Each number is 500 + 25 x the weight over its row's rms, rounded and kept within 0 to 999. Layers, rows and columns count from 0. Numbers have three digits each. The size before them is the row's rms in percent of the matrix's.

# layer 9 MLP gate, 1792x448, rms 0.11, rows 1120-1191, columns 192-255
102:482506550478493538531521518511489508498526465515557552448477499469458466504450523514516538537515489477506464508502479486531483514521491436465491453509534475509523505490501470489479517520461511
101:512504509543484527502542480511518503469465497490502511452530472477488539490504474443479512487503467505495462495523521504494500567440499544479457496483488503468494475479533505575519496463515471
094:500486515529505494505484501507538519481498532489487467484528478505576511481541548540541473501489479517473488538520431456484513480450484510535476507480519480477524492483492497502454525505512498
095:538483511526526483532544513441485506491469473504482469518481472502506537522514465481504450481513471508496526455513510484516484540503480504475509419523508478542490466480542506511502531476499470
104:507519507454512501493469478498516474546538510481502513508578478525489558516505539461514457488514514518480493480511474515500446539501520467514527500491479503516500507552472482482485469528488483
097:502498501492534462503484525528506427506534500467518437408506487521480495506527503517503502479487502456488535474507500491509460474495501474494473533555496494521537450505476501530510487530477516
101:521530503510493537484552518535539517527502516520518519511533503489491468503546494507455531486522565485526515509503515482496485482500472501517477515467504522493502523440505517504489469499503470
100:455489505518493518499507505479498514477535481513472524502518558513506518502508532469506517506530526466483477479511494487495513473503545494481493529510474511522489527510509500534545532504509491
097:492467530486451527464492550521537498497481487479476502501504542466509453499488471556504515530467514463504497486483527480467460510504480540499519505507526461507494452458491521521495480487505571
102:521532495462452509500489548507508522474489477454540493514465476477490482494489478435516476489500501560507480460490510493467502482473467530469490452467511526545464477489501524503481509493494488
099:459504535547483486516502505498523470496497525527516496450529504488433492488501555496504493519486496523485500497508505484530539472544516493511516508503488529516496497519497508496472473491507546
098:558467465519499485529509489547522503549504557501509513536496507468522503542503484536474506520498493523522535482508470518522471496531466483517516530512475530479476490500455507506497510492503479
103:479493499528478530531491535496510462480482481492460479553457510467501490425481512515510550502516520495483475498528501525515501493480504505523516486508513473459539424438543482529506484479476491
106:510451577489536513497521456517497505472523488518530490479533490519545508494484508541493522500482485526503474484481487506483493484464459478518493503518537493512508473505519529513441548509508526
104:464493516555453503483475496550502531536487516499504486507484522491464500523526510482529496500519496537522481476510462504510505485533538514529447540507472514507468493516508469500507514493503493
103:499508562529475493523506477522503484543477499504513516506488483499519512464483499508518474509488484515519488478524487475487449483524515497504467474492481495535503539495476470508475505516494531
103:520502499491519500484507548488509493484466493508511511495502478467496543529547500524495472532509500478485517497497547468478480516527522519546475515498467481419523530514488504502494514511488556
099:514523522444486504486507429493543454504417472510498471526499512501524466470501454528472541484506545486515459512513491511529511501523481477504477508473489525540494500499481502513506473497513490
098:513509476499488452509531470490480520459501509498474493538514526520493502512476480475539457501487506536486507494488467478468550515476478450517498469481496489535470510470469514483510506560514463
096:509465533490524470441522479471561504475501488547475495502568498483505512487482526505552474469522473499534497494542451531506506501531491474509548512506508533474511514506510496526527505523480493
101:497480524526458513539512541513495483468521566535515493521533504550527515493503483452492537508474526523460459508562512513492544488499473480457499482460488480459544483478453492483419491513518466
098:488529504472522511505499491515478520479457440516518478512511487518490518464498514512529519530456540480523494520509475515489514538504537513490536521489484481512485469499485480530496482506471475
100:495514507508560491494519506469462488461493473508503501504522494509504461496492428503503543476500533491472458530462509487541519498491505488504521452573503485502506487522482526502458495482491487
100:490517525518478508461542487523552510475450469487482492501508506495522500498464510507505506516483518522522485485518462470446485498543536521507533457524493509510494516490518529481487521521534533
100:513462512492501471490541502513525477524483464508484479506505493490470499540506513508503506458530544497467507488484456512552434519459498525508483555496490478485527520521508504509538531539515473
102:526463499514525501459466491486490485508501499550506531486539459488513512503566450468453530459483486467506471484478476502506489490508507464499498515511507515517511490502488489535490506494525510
097:444506460480513485507556468491523493523500486505471505501477514496498488527488514480484475474523490542472524521469526501491463508515498511517516473501494517536510507484487472500509517493466487
105:525491516534507563521514517520491471520516495512531520452510488472520498512486489562495546494507513485502511489490535531516480493547501511529475458452503511545522501528436535473546481515522500
093:507539525515563507484541460533502545507543484495491459472482489458517483460505511486509435522477505516503500493512508494511497530505498505484533493544497502468448486505526547461468519523529521
109:498530508522490513504510476502504541490466502536536541538514531514508497474480547545508496552506522520523483463500485498528482524509515511516518520479516543532549533525530485498458531519500497
105:497524465490473490552531488455536504518456513491508499491530522509521468511519486495482474494499485479508521502501502497554517483478480501504477528498493513486513487493451509518515521441554522
102:541485495487476528503508500514538503468514515493500530488509494497477520462494540444496523464539513512493475558481514511514504472461508568517471491496528481491502495531464499543480532484493536
100:506512477469448505475517501490528479506504470478453473496512494524505509458463508473497508491516470500504523527492488492442499538494524497468475462478504510518507523515491495545498510466519470
095:518506515505536498491502526465468508501443503520490500485476500510494505477489520485506496468541466499537486505534502480483475531495499487495505487548549473472531544488469511486536516468514475
100:516475504467483506477529484529499498503518502499512438469479507515537465465481506442459545505473529521468543486511514549472468414491501508498497508526532467468540522463511529486532474512470485
093:450469482516506517425507524474494455520475511483528469525571514479522542493459504522495503469484517515494507539518522529514474501492498559503506468442485509467503466534494494479491489524553492
100:451483482503516542499466513468511535491531456512493535454448494501484491498475492470496497471503547519477479515482504465482471555456515482537491504498449475503509510489486491521493500452501522
096:479468491455521505480471448538509508486531485501488510539486543508558491517510481504527469545519516458504487518543499505530511497483511486503453486532532492478506524487521493470489504455508517
093:465508503498530491507514488507515461537497447533483480504450425549504504461448492514483525471472486485505501512505536440485538569514485486528480528497518511499485488510541486519476517518498501
101:524469494497488481452548532509501493500496485475487463464560496518470482527483438510510496471462470516491498468522511521566522513522498539510545514494511484500470532493543497507498540488479514
102:484502502519537498542495523553494469474518522519514537512504528489489506481536478439516533501519517487548520469537510517525535502512532521475520490494448511520493520502506471483481497487502509
099:495480493515425447516528503505468502519515450514459464429452468473562479501517479510468454455524482540492535459511515498500454553523487485512495467534516523502501434487509521464524523461501500
103:482510489483536497490466465477502463496471556516478514526519505484469466494474484481503502493560520479509502506492505499470416520504456507483520520487526503469476450550507518518537490533538517
099:486527492510509508505501456543507528519497452471489462509529513495539578502530479472485453501534530504508481472500438525475489484534475456499496488488496510489490508499479493504498493532471535
100:476489549512517478478519548482515503521494493510505472507484478504451488484502518522504470519497482494538521551501488475527462510509546498472494528452465469525507477500474484489491457512502468
108:469531517502496513501503521498466466503492519490465534499507478524473549497489485518478530519534519456486517499444511490481508491507502529501511476527450517459511492461562474528527492513473518
100:495481489523523522494521530543503513474508481496500503525485479531487483508502501495515536504507520502487510500504442524492507516529485523498485472469504448502533436491456532484502522531463483
097:489515510500492454499460492459500456492514516493463512508508474537498510477481532413522477481505486482521522525492466472494524469506518521474507476493504494491516512567485540509510436488491460
103:505543487500443516475539486480521513456523538541470471488515459539525526504529520519497486502502491506519500508496528550463508459512480492506501498481518519511492501525465459532493462476530468
099:528498520460486482499521474445505523507470513488498514462474481527497517486476533531487562506537540580527510521522502447509485491484422478461486514509490460540510517544476550477521529492508481
103:481513480495515501505468479493499506496476479487513503459550460505500486490500496482508485547482521493488495513460507469479508486504509521469490534487544458545514524507497487496460519518508516
100:500510475492513509518548521477536509539525496482504501486502526468499491513506465452515472467464479509520491487504501495545475508500508474490480481495496502534466515472500520489504483497448475
099:506540491529490549491556509529543492524514449485515477458548488503522466513485517506496512501507510474494491540482481529469512505517451517493526495512482468490513525515477498531521490521517516
100:490535523497462480474504483466511533508504489505521456547516487488528493463530516511534499506475529510462495505475522566509458532490478520520500502467517455507466492476498529468525473495496514
095:520473488505562499499471512456528505484466490455476449490467492518465519483436479510473467490509494515568506535482497519524503535525485544537465537508486479465516506508582479514504533511474470
101:527487485497458479503508498491507489473464511461454472515536446505503553508493527523534521493485526472488484500478523460507452457530490517516540550524520475469514474485482504513519502509492499
102:487518481468486508473497507491532459484499489469480541484493549534463513447494461502480482536499532522532510530512499507504527542484484476507508498480467523525518491499526531524472500501474486
105:507478564521496494529511474488476509520440508484514466486509500503503494528505496512518512510523513494504536473511492494537491448504475505525490476445530496524480500508473522526480517498500478
093:490489533520492489486502507530492466495522481468476511471491479528471510489479512496484495543481529495501539513491511480458490497487497437497448533490505478531521500525527506443498499538550465
101:487497506521528505451490529508470534483484493515491494514469497509451539496513519502491517456465509440556466506478459532483490530497521480483516466493522507509470478486513494527493476506437470
098:522514518521476512449497445517484510494503500497514485479474515486449512527533491511511476501494505469530451539482489508495458481522516519494497513541442562456487432550460511506490478462503506
098:528483525462478447461490509495537536488486524451491479533497506531492526507501503500509509529467472456500476495492492503518502475478480513478459446467502509480484480507513500535484483529527531
103:476512485526523493553519501495510464506478534465471472508516483529500469510503487533472493506465527516453464533503480454511506462483471447507531490485491523538492498483516559427485490464521493
102:481481506444535508482504508497507501495539497502477530495494507509488508498468506505523485475514538527486482461518506464458500503516538456446501505476483532490510487474484518533531477495517522
100:502530464465471465510497490481492498476460487523523513501489534506445550506502526448528468522502506524479499455477563523495516522532530493525520506508539495506529525483533488482492509479496525
099:525441509463487534466507490502524472501494525503479487535490519500472477493496467514508505510552478497489475499515522529490515531499502504480538459489493468518490512528455524538481542447482502
104:537495475531501547470538493495500464499550496486521492505473499535452512449535494508490483511474520423505511515512467481528466491543532521511531487465469505550497506538555546487484476517458538
096:528492500524476441562489557535524493492500488492501525527513528450510527505512500486466533507458474515489526506538519481461502499485498563508494501481496452481488519544528495491466485479502515
099:492472490538514479479481519486524516541501484520536551478510533504523535517488495495505518512476492454490483492518516495500479495489542469496554465501497494507501514497459489489488523504535522
104:527511494479537505556561530491508526546479500568505501531510511503509485524492483467503497487534534503474491451484519526524517511516472490471551501498525512486523526487468533546507486502513509
098:512523501499512497535541507490485454526482515494512487493483513488492504447532488492432520538508511498488477468492540467517445464493504457494508480514494442500472487517480520508471510485477479
101:528536504512484532496532437525519510499541466500517475500507448466539459496514489496512450524497485501517482473509480523476472451462484485469531478480477533530515509509546530505494450538539473
# layer 9 MLP up, 1792x448, rms 0.113, rows 1120-1190, columns 192-255
103:477527507555466466501511474469553469542481496513503458505472505548535547498513515505504522512524489508507534507489489548522482487508482508502489491526526546494511446508481472521485482487471509
104:498506525435479477494507497447519521431527496478517526488451467506510520520513500474499509537428468476507497518472483496548525476522535489478469504498456479483506485490490481480497519549472525
091:511512525487423508494492489501485538501495493496538517476486510490473505446485538516485540493481499498519438510500462512516513477522454482497507468542477502508484506430509497532499503512490517
095:539502494506505465519469465514523503520449508514463481520541498497525473526487500511516450563477486576539474535519505560497498440485481533493494504523482541462498450515502493479506477503497530
095:481523487533482504491529515459501509543478550532553531516478509489518505531519544512502515545512487471530510487506524500461476460474450523532484485475521472479520481490477523506507514491485521
093:476498518526502522494544509445483471501533493499509488519527527519478469495539490468490486475539516477481476541512479504522517516534551519499524442490519494472476510502507502468513468523466495
103:510504541493491517551500519521512499482485513491507505563515527534513523456511488495477488543520450490489502532490466479490459532473459470504487529514478509505476472513522486478522518529447506
102:492482518462517506493502473531528519503537474526514513498532485508524470479534522507506484467540519478522485494495514462507492451454489500475489487494457466502453513517481491528523543495476537
093:547477473518490527473513441503455475506531524487543498545526506500507487432496511510476564487537491530497515518474511491502503500515501513491480466464494520500516489479497494531527497465511493
099:531472527495512476560501496475517499487506440509457546537509491475512475518531489531477515472505511499531464432423503460516492461538472479466537508472516491489473515471528520508513503566479525
099:516465483509509536484557512471476477472514504476504488509499492477561477558474487479505524565500506541532476540476510473454533471491496515473477488499508505492493501572519524499543517505488485
093:519511493516437530484513485486506522479491476526503524478506483530493508538494459479526515446497477482567526460490480505534475492475482478454503525539515517527476506513520520477501538430496500
109:499481519512469529555512502519489517459477449553512489519452483518485532508471529522535519522531524520490506506511509518544517478540464501528514515496479493501491476465515479514499486462492514
110:513487511525486466507517509490528484468469447530512508524524465512506517482503490498511494524550506498510502518486495467519535515497540489508485515511489500453550509540520527484506509499504489
108:461487534482540486506498484495511514502491533446463497505503517498478473495501470486521503467494441480491454512549474518502509483519493483524464469543485520497479467490454509486516505495496500
105:527465497442497487525499558556510480536518500506504443516511498511498481528515531528485501480486535511459438544513488471467456485488504531510491414487455483489516506499517526436496472503466530
106:533508467493508478495529551480555525480499483492483484494484471481488506499518515502485500480493474486491528521503535496485501529538495507498523485447483445503512488503476521515489465522497518
106:485487481485508489494557459497517509541481496516484488497487498510547453456493447532465495439507521503500494533516505478502486496521476500515483494529538489525499525461457495476512462552508497
098:517498496484489506491477530491533533528510528443493488517515483493501502561538528482436519503489532473515468464485498486523473475523475496490513503509506491508505515518532494495522519516502485
099:498483498502562557514510496492516495477500479465488495551516511516542499511524523484503492501502500488482457499496479448481483471463561424466502490467534510461504488527495507515498558519470479
100:496470506541487441466445467505490456501536478508454523480504514533482528476511480469559472468525477503514525478503488513477531509507524504530505525544515493453512554523477466503492504519535497
103:435533508512510496517485520484499502524515492524510503475496472532490477463492532441513533531504485529529500500514490530479531508458500524513536518474482530501530510507487495496529510472479491
100:504469501532513490515531491505487472488486466504498491488459479525495532470492529528466478517557475549515521460478449448517490486555502474468505496510528483505480513530460517463526480469537482
091:502517492485489488489546489491458491436547526495453528483484437453521476492483515554453461446504502515526516502498523445523480531498538532519506463525510537551450464467500496486494525568483541
104:477510524536478536513480532510497522494527459519478522525455483412496494534576480500491508525492563514475493516473531503489492497472489460513472528495490513444550538497532540530495494508522505
104:496488483518500508485496507505472516513455515524475512512481470481507533516504533464499514502506561455494462495530500512531537486519489461474512508462499521475516509502516467497500534507478522
104:474422523522502501521472491507434553473515506512524507517489478533437515505524490482497478513511494494550525505469484492504490494520481503546534496498455530493540507552506496457530525502516462
103:504486526495474512484466497501491507544506461505502462528507516537471489496482477507550472493489530487524522485543469474498469540474524470510541512510525491500507495490518455567508502513510521
085:487562540492484501548483504482484510500464484485465526524531499473502441510494460514483528507493526509488527521521490497493479489448510542485541474503508504473458500499511503452508531479507538
115:566534474518468514484511547498504518480485545471508483473475544517482486508482498536511497520487546468509481505512509512494493513505497472487497506505527535527473532485486508530482531525498523
106:532497501448558522506503493536504477516507510470492503486510513523494483527499445463473526498497472539455472485498504519509490467490464487524498506506483555467490521491519501472530538460527541
096:525493475493503467506488508485432512514457525523487520556512501507538519481459499539494540485504497527491510496492513525502506499513520489505501489553441478503511460516534501473519517508473525
098:486502470493487537493523477444490487477511509488507475523474519513505527484537499468481521529511514575498524473485511524497472481522452479471559507519462486514515504488495486463537498482539488
092:504489480479479502526520509564541472490499559467514478464514506525530472473533517523520499452486525469512495515498501487472534474523535464520548501454478499543513485470456520504492481485513495
106:486488469494495506481522465536474495461541542521540508525560516508490538540503495523477488499483509479489507504506487531505483541452522563518493487489523446535492524477516493497527531502563482
091:540514481530430523538514470510476498519490505498511497547494437468504528497522489495480529500480478506488480489522523516509486475497486495513494549527498538525529499498514543536503514467521545
101:534474473524527486518520491491527510484511499527502512502518474494520517497476475531514470489483478505503508514507504562501511525478534512493506527500532535518484493504462546547481495548456517
093:481484491492460512517541470510496486501477502518526477462505476506487504470512477446515467477497546512500490477541495529493505492489509510519480499540503525505466492527494507486494513477528523
130:535473493479464475498495514494491523476496526491540487517544550491480497503485490505477508502503503490480465520503472525501471450493497527448514480537499496502502511505501509494530486473483490
097:496545498493462499484482505536494506495506456489468493451496495499454526548481479463495486503486488509531464498480510477530523516452486472513537526487488454501481494515512442452557520463519504
101:492506546496525481504507565503477517499505499493500431495501494523506489525504465452507509482477526456529487473483480496521509513522466494569512496476465473552531482522515470551527513464564473
096:481486477496465464491494552514500480513507511512469482457474443497549493488444492503449506526532471498518449474478545478512417537553505493534531451545497482489520478523491541422503505524521469
098:501474523520494488493498482528525523482531525496526489544546509498458538494530476491449486499498548499501497534525498509489518519494509467514487468531500429511439499472512515523501523507529528
103:523481519506503490469470506525483498485497502484486457538481476470457497527485490542536542477520508499513547498518471511470493467503516505490527552494523495489462509498512468491500466462535455
099:483513492507534506465460548513507500499465497518523487514469517488491491509445502569504486510542481524484517501513497546513468504540482501607484498501542531504531476479482492505502439467491486
113:538520533533468499525481505465505477493466515484470508525447430500529491544511454522454497497539507505520503551513468479496538514538491513440524492488494518454510523459502506492507491494497457
111:474511497460525491473494440471504511500486550544538495498478517476539505456484533455475445502504501505542471509492521483511491505457518471508488491519520542516529514484528443544494513456514499
092:479532446544508483486519456480506481482471515468467516478520493529490494509504459516485507510511449495500516469495492515506448504502526454493468491504490477501552505491478483458486480474482535
111:458526539474512466501507489511506518497496517492482480504471486534514475519472533482502514531487490502488506487505541470475533498469529543527460532493517473505515476511468548496470502489517516
099:461489470500475507491440484471481471477525487489508551498490466495478508487520499532539505520526519561532505500487506525534514510540478554445443517526528484508497465522502520484498507512471558
100:483493479517474512514505504514488527500502519538529482502486492533511515527511488446511496463506484504514505560476506470503542550516481507482504529490474498495461497463462507513520506538505450
097:524463477483516522458516511460462503530541530482504504488487501476521530502491499484502531492503469536484492523512499488456466503496466497501504498478516513489487537467499493519487504528514520
093:502546492513464486473519510514492480507524455519513439495445533491528499556514465529508541515499480506493493451461482436486518511490488460472497512513535490508538518500508525531476474492556533
095:476495490515436494512469504510497522527482485489480485503485521494529491448497564491512511508496533512520440510508495474491499512530510534519488517518533506539479507504444526509513490492498472
099:480544509486507509554494502480453540499496559510516530488524513490510517550514534549464479536554487500514483490471484528567467489521472450534478523497521518509477516537524521495529467479486529
102:508482481501485486518519504487469491478492528469473491532519533524503541520497531502493473511472493495492485492503511538486477418487535535493479512511452500462519495479490498484499511487521502
097:492429492500509480480500515471485508508512494516512486482503466490471548528480498450467479517467549513505530503498508474447498489496511525555488547520456518531474526500511517527486510483549502
101:499489521505486519528482493532487510487511567502536474481532486509517489504517510541478478487548509470482501501540518529516502495488532496538476491479514538571466510461471499460493485510499440
091:527508509527538502486492478496490482511505523488486536513544553489504490550472505520519521513531487542461489464480488511510540506458488502526545516479540458510466532491536492462520537471490500
100:526467479482470469489576531521529493513471515500497500463503495507520435495466502454522479477532492500507509532527473512496504518482488507506499516488454511461507524479517498479503517524482510
092:482535473520499506494478513545496503473543493499498500479501512498475510535563507541522458567535476486492479475491500509500473535549501478545512519496486484525498473506492518494499511464516569
097:490510534507559498514445542556511475517524538516492507458503487498476475486531540522550498504461466506500455466518448498502531471507501454491490502490514492467505481512509491460506496512533485
099:520484508491491465469476476534528420500470498471528513504504536530484438484473457489500462489516499518486523475493488483503522497551488473524460507512503502500495485470503483461505523473499535
102:516451463503503508512562505504513514502521505497518481496484524481483453511469489523538484509481482493513469499502489486550543522504522493519503512530515507533512581506513440479522496521522482
097:479508483516537475479504496449576506462544482503468531482511523497450503521531489472478521476511466487469486477471499520519529532477544508461511502490494478530540492522482494497513501517495546
095:558478524516468540491523520478484492522571536478484506527487444496514494562458501500507516544518517502510501479475491492512454537516487498521490498494479495516501431502484491553500523525504498
111:523488457465522563495506506514490501498530522479531473500535500474488465439483498476484489542466497503480486532508525497492547429493503467495520516510494529499486515491495509524472505474514519
093:492472512459524489532507457528506501446490471503486480456500480505482492514480490526510527531524530528539515475516524550519504492476482511462503540500515503519464487521504513518546502435510497
101:500544538465486494491547524520485524432471515499474514494569498498439527435531486472525498523515555486514502488553480516486521506514514466560491465463540497517483449519499549505474508487491467
101:454497512474518448510484473496514516514486481502526511453539481535562524518528490522463497500498527464499504505501491477483493517540471548534451504500517464521540539485503442475508450522508524
098:489536526479527535481511488518514534526492504516490485502514502519485507519494504469540521498459510512552525520477499487515474480485481488479515474485505509511459501496537503523509497444492514
# layer 9 MLP down (transposed), 1792x448, rms 0.104, rows 1120-1190, columns 192-255
100:490501512478531473516481448497487506502561470487495489524511520543505549438465479495455502510480534534490507483463467511549512489496518514500519546498505479481519536500479519563495545457452487
106:555495480464498499515486520511531491530500486473490532518529478479488509470464476433527546506472507497491452515486518534496470485438464525494450535501519447502486498511505512542491500546464504
101:515506506573470501478477522465507516535513529532490497513508515463506461486530451513475553487505508501524509494484474471494511505521521548489524524506485489491503519464505513495513524497489509
094:475489548520453555497504502494503438519516472518488471457468514514488508489491540504494539501524472476500529480489464511473491498540500497535487499481490444516509484500495467527514534515501535
102:470470492491491477467482504487494519471488496523454513469474485491494495455513515533481520486487485501490523491489513502547513495523481556513504500477540509425471496513504509520540518501490510
098:465519452522494491529509495500498500479445502497467491516478519525474486485454541497506514496476496531512569477491481526503475503455495497507483505477500508448511502461479517485503503490501517
104:537530455487528521498492501494507493570480459505482518513507468504518435486495478517445537471511493479496518512487523490472491524503522496473480551531468521516481522515472470522501514556530479
103:484509472529498507518529494482503498482512494528493539513505530460503478483509457560499481462445481493506532516476472492483504505500472508514519449494518519512478520495501513532507470523503476
096:505488545511518469503513495479513475532510473471525518493561504528497482494507477512515519461544494497534478495548484530534492504546504494483477511480456520495495514532537483488521485498469499
099:494500516509482488478521492508454495520521508505461528533498523540482558535476536502521467496469499493474512524469524481457516513515502520515458469491510522497495517465530510479482518508498520
089:443479460502508476518468476499491502521494511485508500488501502493500498488493502536511503468521507491497516523509493542523507539517497476517486548484507478463505479472492500521505545488529480
088:466507513482496492499497538503513523532559514472502495540509499473474492473485499495511509528464486482492482489493521495464539527500523526486539487481459526514541508493482529496488458503473471
107:503503504514481461496482501493500499486480544491521504524537480525493444463493480469493489496512491464481521525462492506471508466449486500494526510528509465491510496489499519456492495525488477
109:499494501486509531530446493551484459491519474491507428495483485522513550488525509492488442488474516562469465488476530480492484533512514568445494438516492459519501503499513506470485510526505484
101:431496506540486474497488495484540469487532501527474460449489459474488543475478542459499476521518491541517489498544477465513489532488521534510481485504539506542528520498490488512504508489490507
100:482503517501508481514485472473488537473509489523501505509551506516528506520485484529536535503480476522432459461506518497518520493504510498497468495475490480475477530501517498458496480482545497
103:463491509473526556471543497500503515513510494504499496484505458462550517538517492496503550533492508501493480503553519528488503453487530506525521500506555493512465525512486514529510537501503515
099:465518552480477511540470468473512500447502485505519528471458473490557511501492502536498517529494490512522514488480535533516498480458477479504496517487497511483551525483526499510504477523523488
100:495488508460488458470526498475539470494506461513455474502522461502530494495517470543504493519483520516523525575494486523491486497475541491460480481529498473476466492476519505511492539469548517
100:514468500541438512487500492502509492525509527447477489475478524485478509541522469534492521511443468492477523492483513500489522483531493469493511519530542468528511524530514456548525496532512523
101:522487496551511515482487509479533500497496513484507508486496504516492486571458516518491511487470515496468522552504498494521507503494515477482472463473513550558518526474482545527495464507506471
098:539505556472504511500490512470507519537498488481461475481493546460508524487518467510535531472491480508504504534510493510555478478483508539522488527479535507504515531546512487524513521521510469
099:514499510501499520517468499491537530497506520500518503501512516557479510497503436552507526502522500483526529485506532516539489504522468523508485568513529492495508511457505527507496522470522484
100:506502499493462553475494552506529479511514455512456502496479482521476507534505491488566533527506496505532532467515485534514511508462461493482495554465518454509514533458465490502472530479477456
104:468512467497473536530520538508496462464468518469517491518477556480482531502479491541499458497499452457475443494532462489466481536502512506520523510545510499508453511538533488524460546513517504
105:516477476496505516551535500490491507487523508515504507492477513508474495486507454500484541460473523529518508451484499504535475465490573444460517512453545470528500514508483538527493507480480493
105:530527476444524507520529488513482498507497515460489477498505530528503501517472581503472521531492517527491469521497548516509496528539504469505517501527495481509476450500468484517503514510513520
101:530487510469485477541469510556502522525498551505479517547477517466503480519509547507511530500539488522504497476482492493480475498490496482476500464460492536508526451509513537541473467496466490
083:506488517529535471456486516485500503500476503497486464508468479526488517533513519480488457482484475489478484508488447479478489510515487518478450520498492481491513509461478498509484470518476487
108:504490551524502546512505496543507500555523496448550531522506500462503509535494523483484466537473483473571503506482484526479480476523506464513453493491509499491532555515445504543506468515511540
108:514531495508503486505498520475505487473494500494521526522512475527519461572514507542523514497495509511498513562496526504489506471471482454526486471490491469510520511511455485480481516486491530
102:515476488523511552501526474477535542539526460479483541489471499501496501500495503467494507488486516505501497487477488511511512505511520497503470484441525534480520562467464526465471509482565517
099:493522535506484496512528455550523507553479511509426516513544504472474523508520537514479538515480515461507474538510484507472522458500504524494487499506528442470536517545495550540491504480545476
093:454486488487514497486515497513514496490524488537454465523500501529510505475507540503477514568484508523485487482497550537538489541443490497535502470454526521473492507499458514496519492509503538
104:496475531502526520503515496530526524493470448451496501520486485509482486500486486530481511503469515518521532517501477493491477496517471541503491500479535477499525468538494417496535509494483485
101:492480562525527505508508507484542544495530516479487464494456488509460448451502504514500488520515502546514479523514498539512482498510466511499526538511469463534499546521484489487467526495485490
105:499488441460520512529510480491499473549494515522478516530478511503497472549509509510489511508507492497509499514515535477483460493537535473497497479529472498511479550549496516501515476517484527
094:500529515509542459487468534452492500512514483474518536526556498484499459485524492508493524500463516493492494517500475498480457476459460454474541503527541469541492483490522493510519496487505461
102:493536482537544500474467514488518552471499530509466493493501523483502523491524485472475527475518486504484510485523515527475494441448511541506533538465508517534515516504482505524501468498503470
091:478486536441486474487532500518481512474522523488506523510483483510489488491523489507488488483528496510535497498514495532490471475486514502486502466540505511545538550461487527502500503457529520
101:515518502479452464539508503526475501523490497485518555490532510499488519493507539511510485493546481498496501491511467534535528513445492526498471515527487499453466520477489514504472502497534476
088:519513535496473502451515485493483505486506498478530522471474522469471492511532518485463483464482498506455489536506527505488514513519524487530528532477525534476455483488467522525507461486504545
103:539516528475508486496497488509501501482515477472509520514484497469550453526481546481524507481478512517485536488493517479520460520478491535494510582472514532480508498452475469503476452507518509
105:511474502503458516510522515483569486489538518500481502485461497502513516520506507523472499571485483459540513538529486489523541567495490507493511492547506489481475490461452493507506500473473439
103:519470502502499531527512483456499494483509511465524514500535493483476502477525468492511550520538482491490475524506478441510506521492485491501503518522526442496566488481525526512545532516440518
112:475506486508512509500507501489477541500526501509476511455520508475490520492502511529542487513498507475484550506486506554544481459459511474569539501502468484515525495483523513501517461435462478
101:534465474513523517505499503542487515481499470503506514492475529461543505488480544478503496474498548504446534502504486546523497462485504516500473527516451514509498544473496541466501534498499484
099:507511506444510500476473510477447505505498509478517534510486449513467522482505479475533517507535515501486490491475503516469514506521498494518555501461536461484469480531492494482563503508494502
111:503494537511529468518523489517508501490503456499479529522468495543559544463520488473544494497473506498528496500494474552546510564469503477479470476503497523485506499480505488477513520492517510
102:507518512483517512489490472463493494466514525504506496508465467482485492495496525503475499498477489469539539523510505498443499487538471533506500475469470506507487495473470482520478489445473519
104:454554512467491542519501517491490502444489504518501491500463497490511488483488497502522502498476501511543459465531479516457467498493533513471459489515536505475497546489464528463535499486543525
097:536499465522506523483511535477497528580497539492513456506486495504509497468462492523499489510469508480481519488501525528504492500503511441489475505511485468506482452507533499501525451505477504
099:467477489476514515510482499527539472518534520507534553498490458492511452533555520504480499500517528498533505496516507532507503511527504489516522537517491457519451512524500499490461536489498494
098:497481470465533492509532499475506472457487480527540528529492504460551502525484477464483511495507482521501516530467515522520486457500477470502500456523491517500490518525483514468522500506475480
072:505510456516467488504556485474537497503492519501466489488506519507491513559525539475491513474495488566485436489517462501469510482480499522445523482498492490506501477510514513509513533519470509
102:518451510502520474478515477489483475505501491477459492499509533533503483498546456502501494464480473505502508536546513499519517497508528481501514518514539520491506535531506530544511484503473440
099:487503514511501534541516507507528505505492471512500524498505517489508513484487516509576573470506494526476494497502497481490495461468498527495537548519494482466495500466484536495548539492480490
098:521502515486494461485466459520509472510522494478453512557506489495510490499545471502518516449476518499491551500504495477509548495521490495449534529494486507508479490457475509492466495488498469
097:527515488486469478494502541492504462549520470497486508499478509509470547504517520483504517501515498511540506502512578531509478485519517494509482469504483523514508491513488496506514475509500527
099:564486436510502509502515473511519508513540443540487496493518518443506486537515483497515504495504553519519453493506479476498523476498499469463490542504542493510517494520482444535493491541473487
089:494495563503497463483505482481486529495527507471518504473502488484531496520482499484529505499493461497537509480554527511459525506501498495493529529521474579501515507506503442475542473486505512
099:473457481513510563469514469471484463460472502514462535474500506464536470470490497479514507483498487510517521521490497508518509478513486461506500498515526477476482495512491527503452517468504540
100:468526540494503505528520476489511510519528493468475505502527511522479513509503497491514486493505526479531470520480515519469523557474524520490498490437423506509478531495503562486498456531553508
103:507510505502527497504472457524480495533527488497491479517494553444499487454521519522531498508522486494475484471485478518496461448491513509477477527509474491442509469460532505529508472535499439
100:465517519479516497533501440525451502518464460527532472505501495476478533546483489484523500556494533524487522477549488500424455494522464550478466467532508511496496514506542522486558524500492489
098:489520459517506463476468530504518490443498472512504500487502481511504497495508487500499495504501499536516498486474509476514525425513512489527511542489502482520458513526512473467481501495497492
108:476480468525555507492491494495500489496486489495524524475522524459549508513456493508571548437476522505515544462489540543512491475499528505492488483514524481485466548476506529493452476502462516
089:492516463502506517492540510464491485506479498482492537543507475490517458538508538501480485487443482492493506504538490512516496524535466515528482478487527514486494490475481494516469471483500502
095:505496490464504528515463486540492503534509532544527496457529461487512513494494467522498540509535540484525496509480500453467542494481466525484507512525506500490507492486498520555488476514559459
101:456454521492531510487523506473435501522513535485470494477501483510565483473503510514505521470494515504467462517532528507519469478454524477519533479497525499471492513538451556512483543521522521
105:475508534489530497486513520509478536484512445498475505511441492542539510512505502489495464499482518535490498466516507517462515508531490552509483512475531535526501532481505508477502461490454514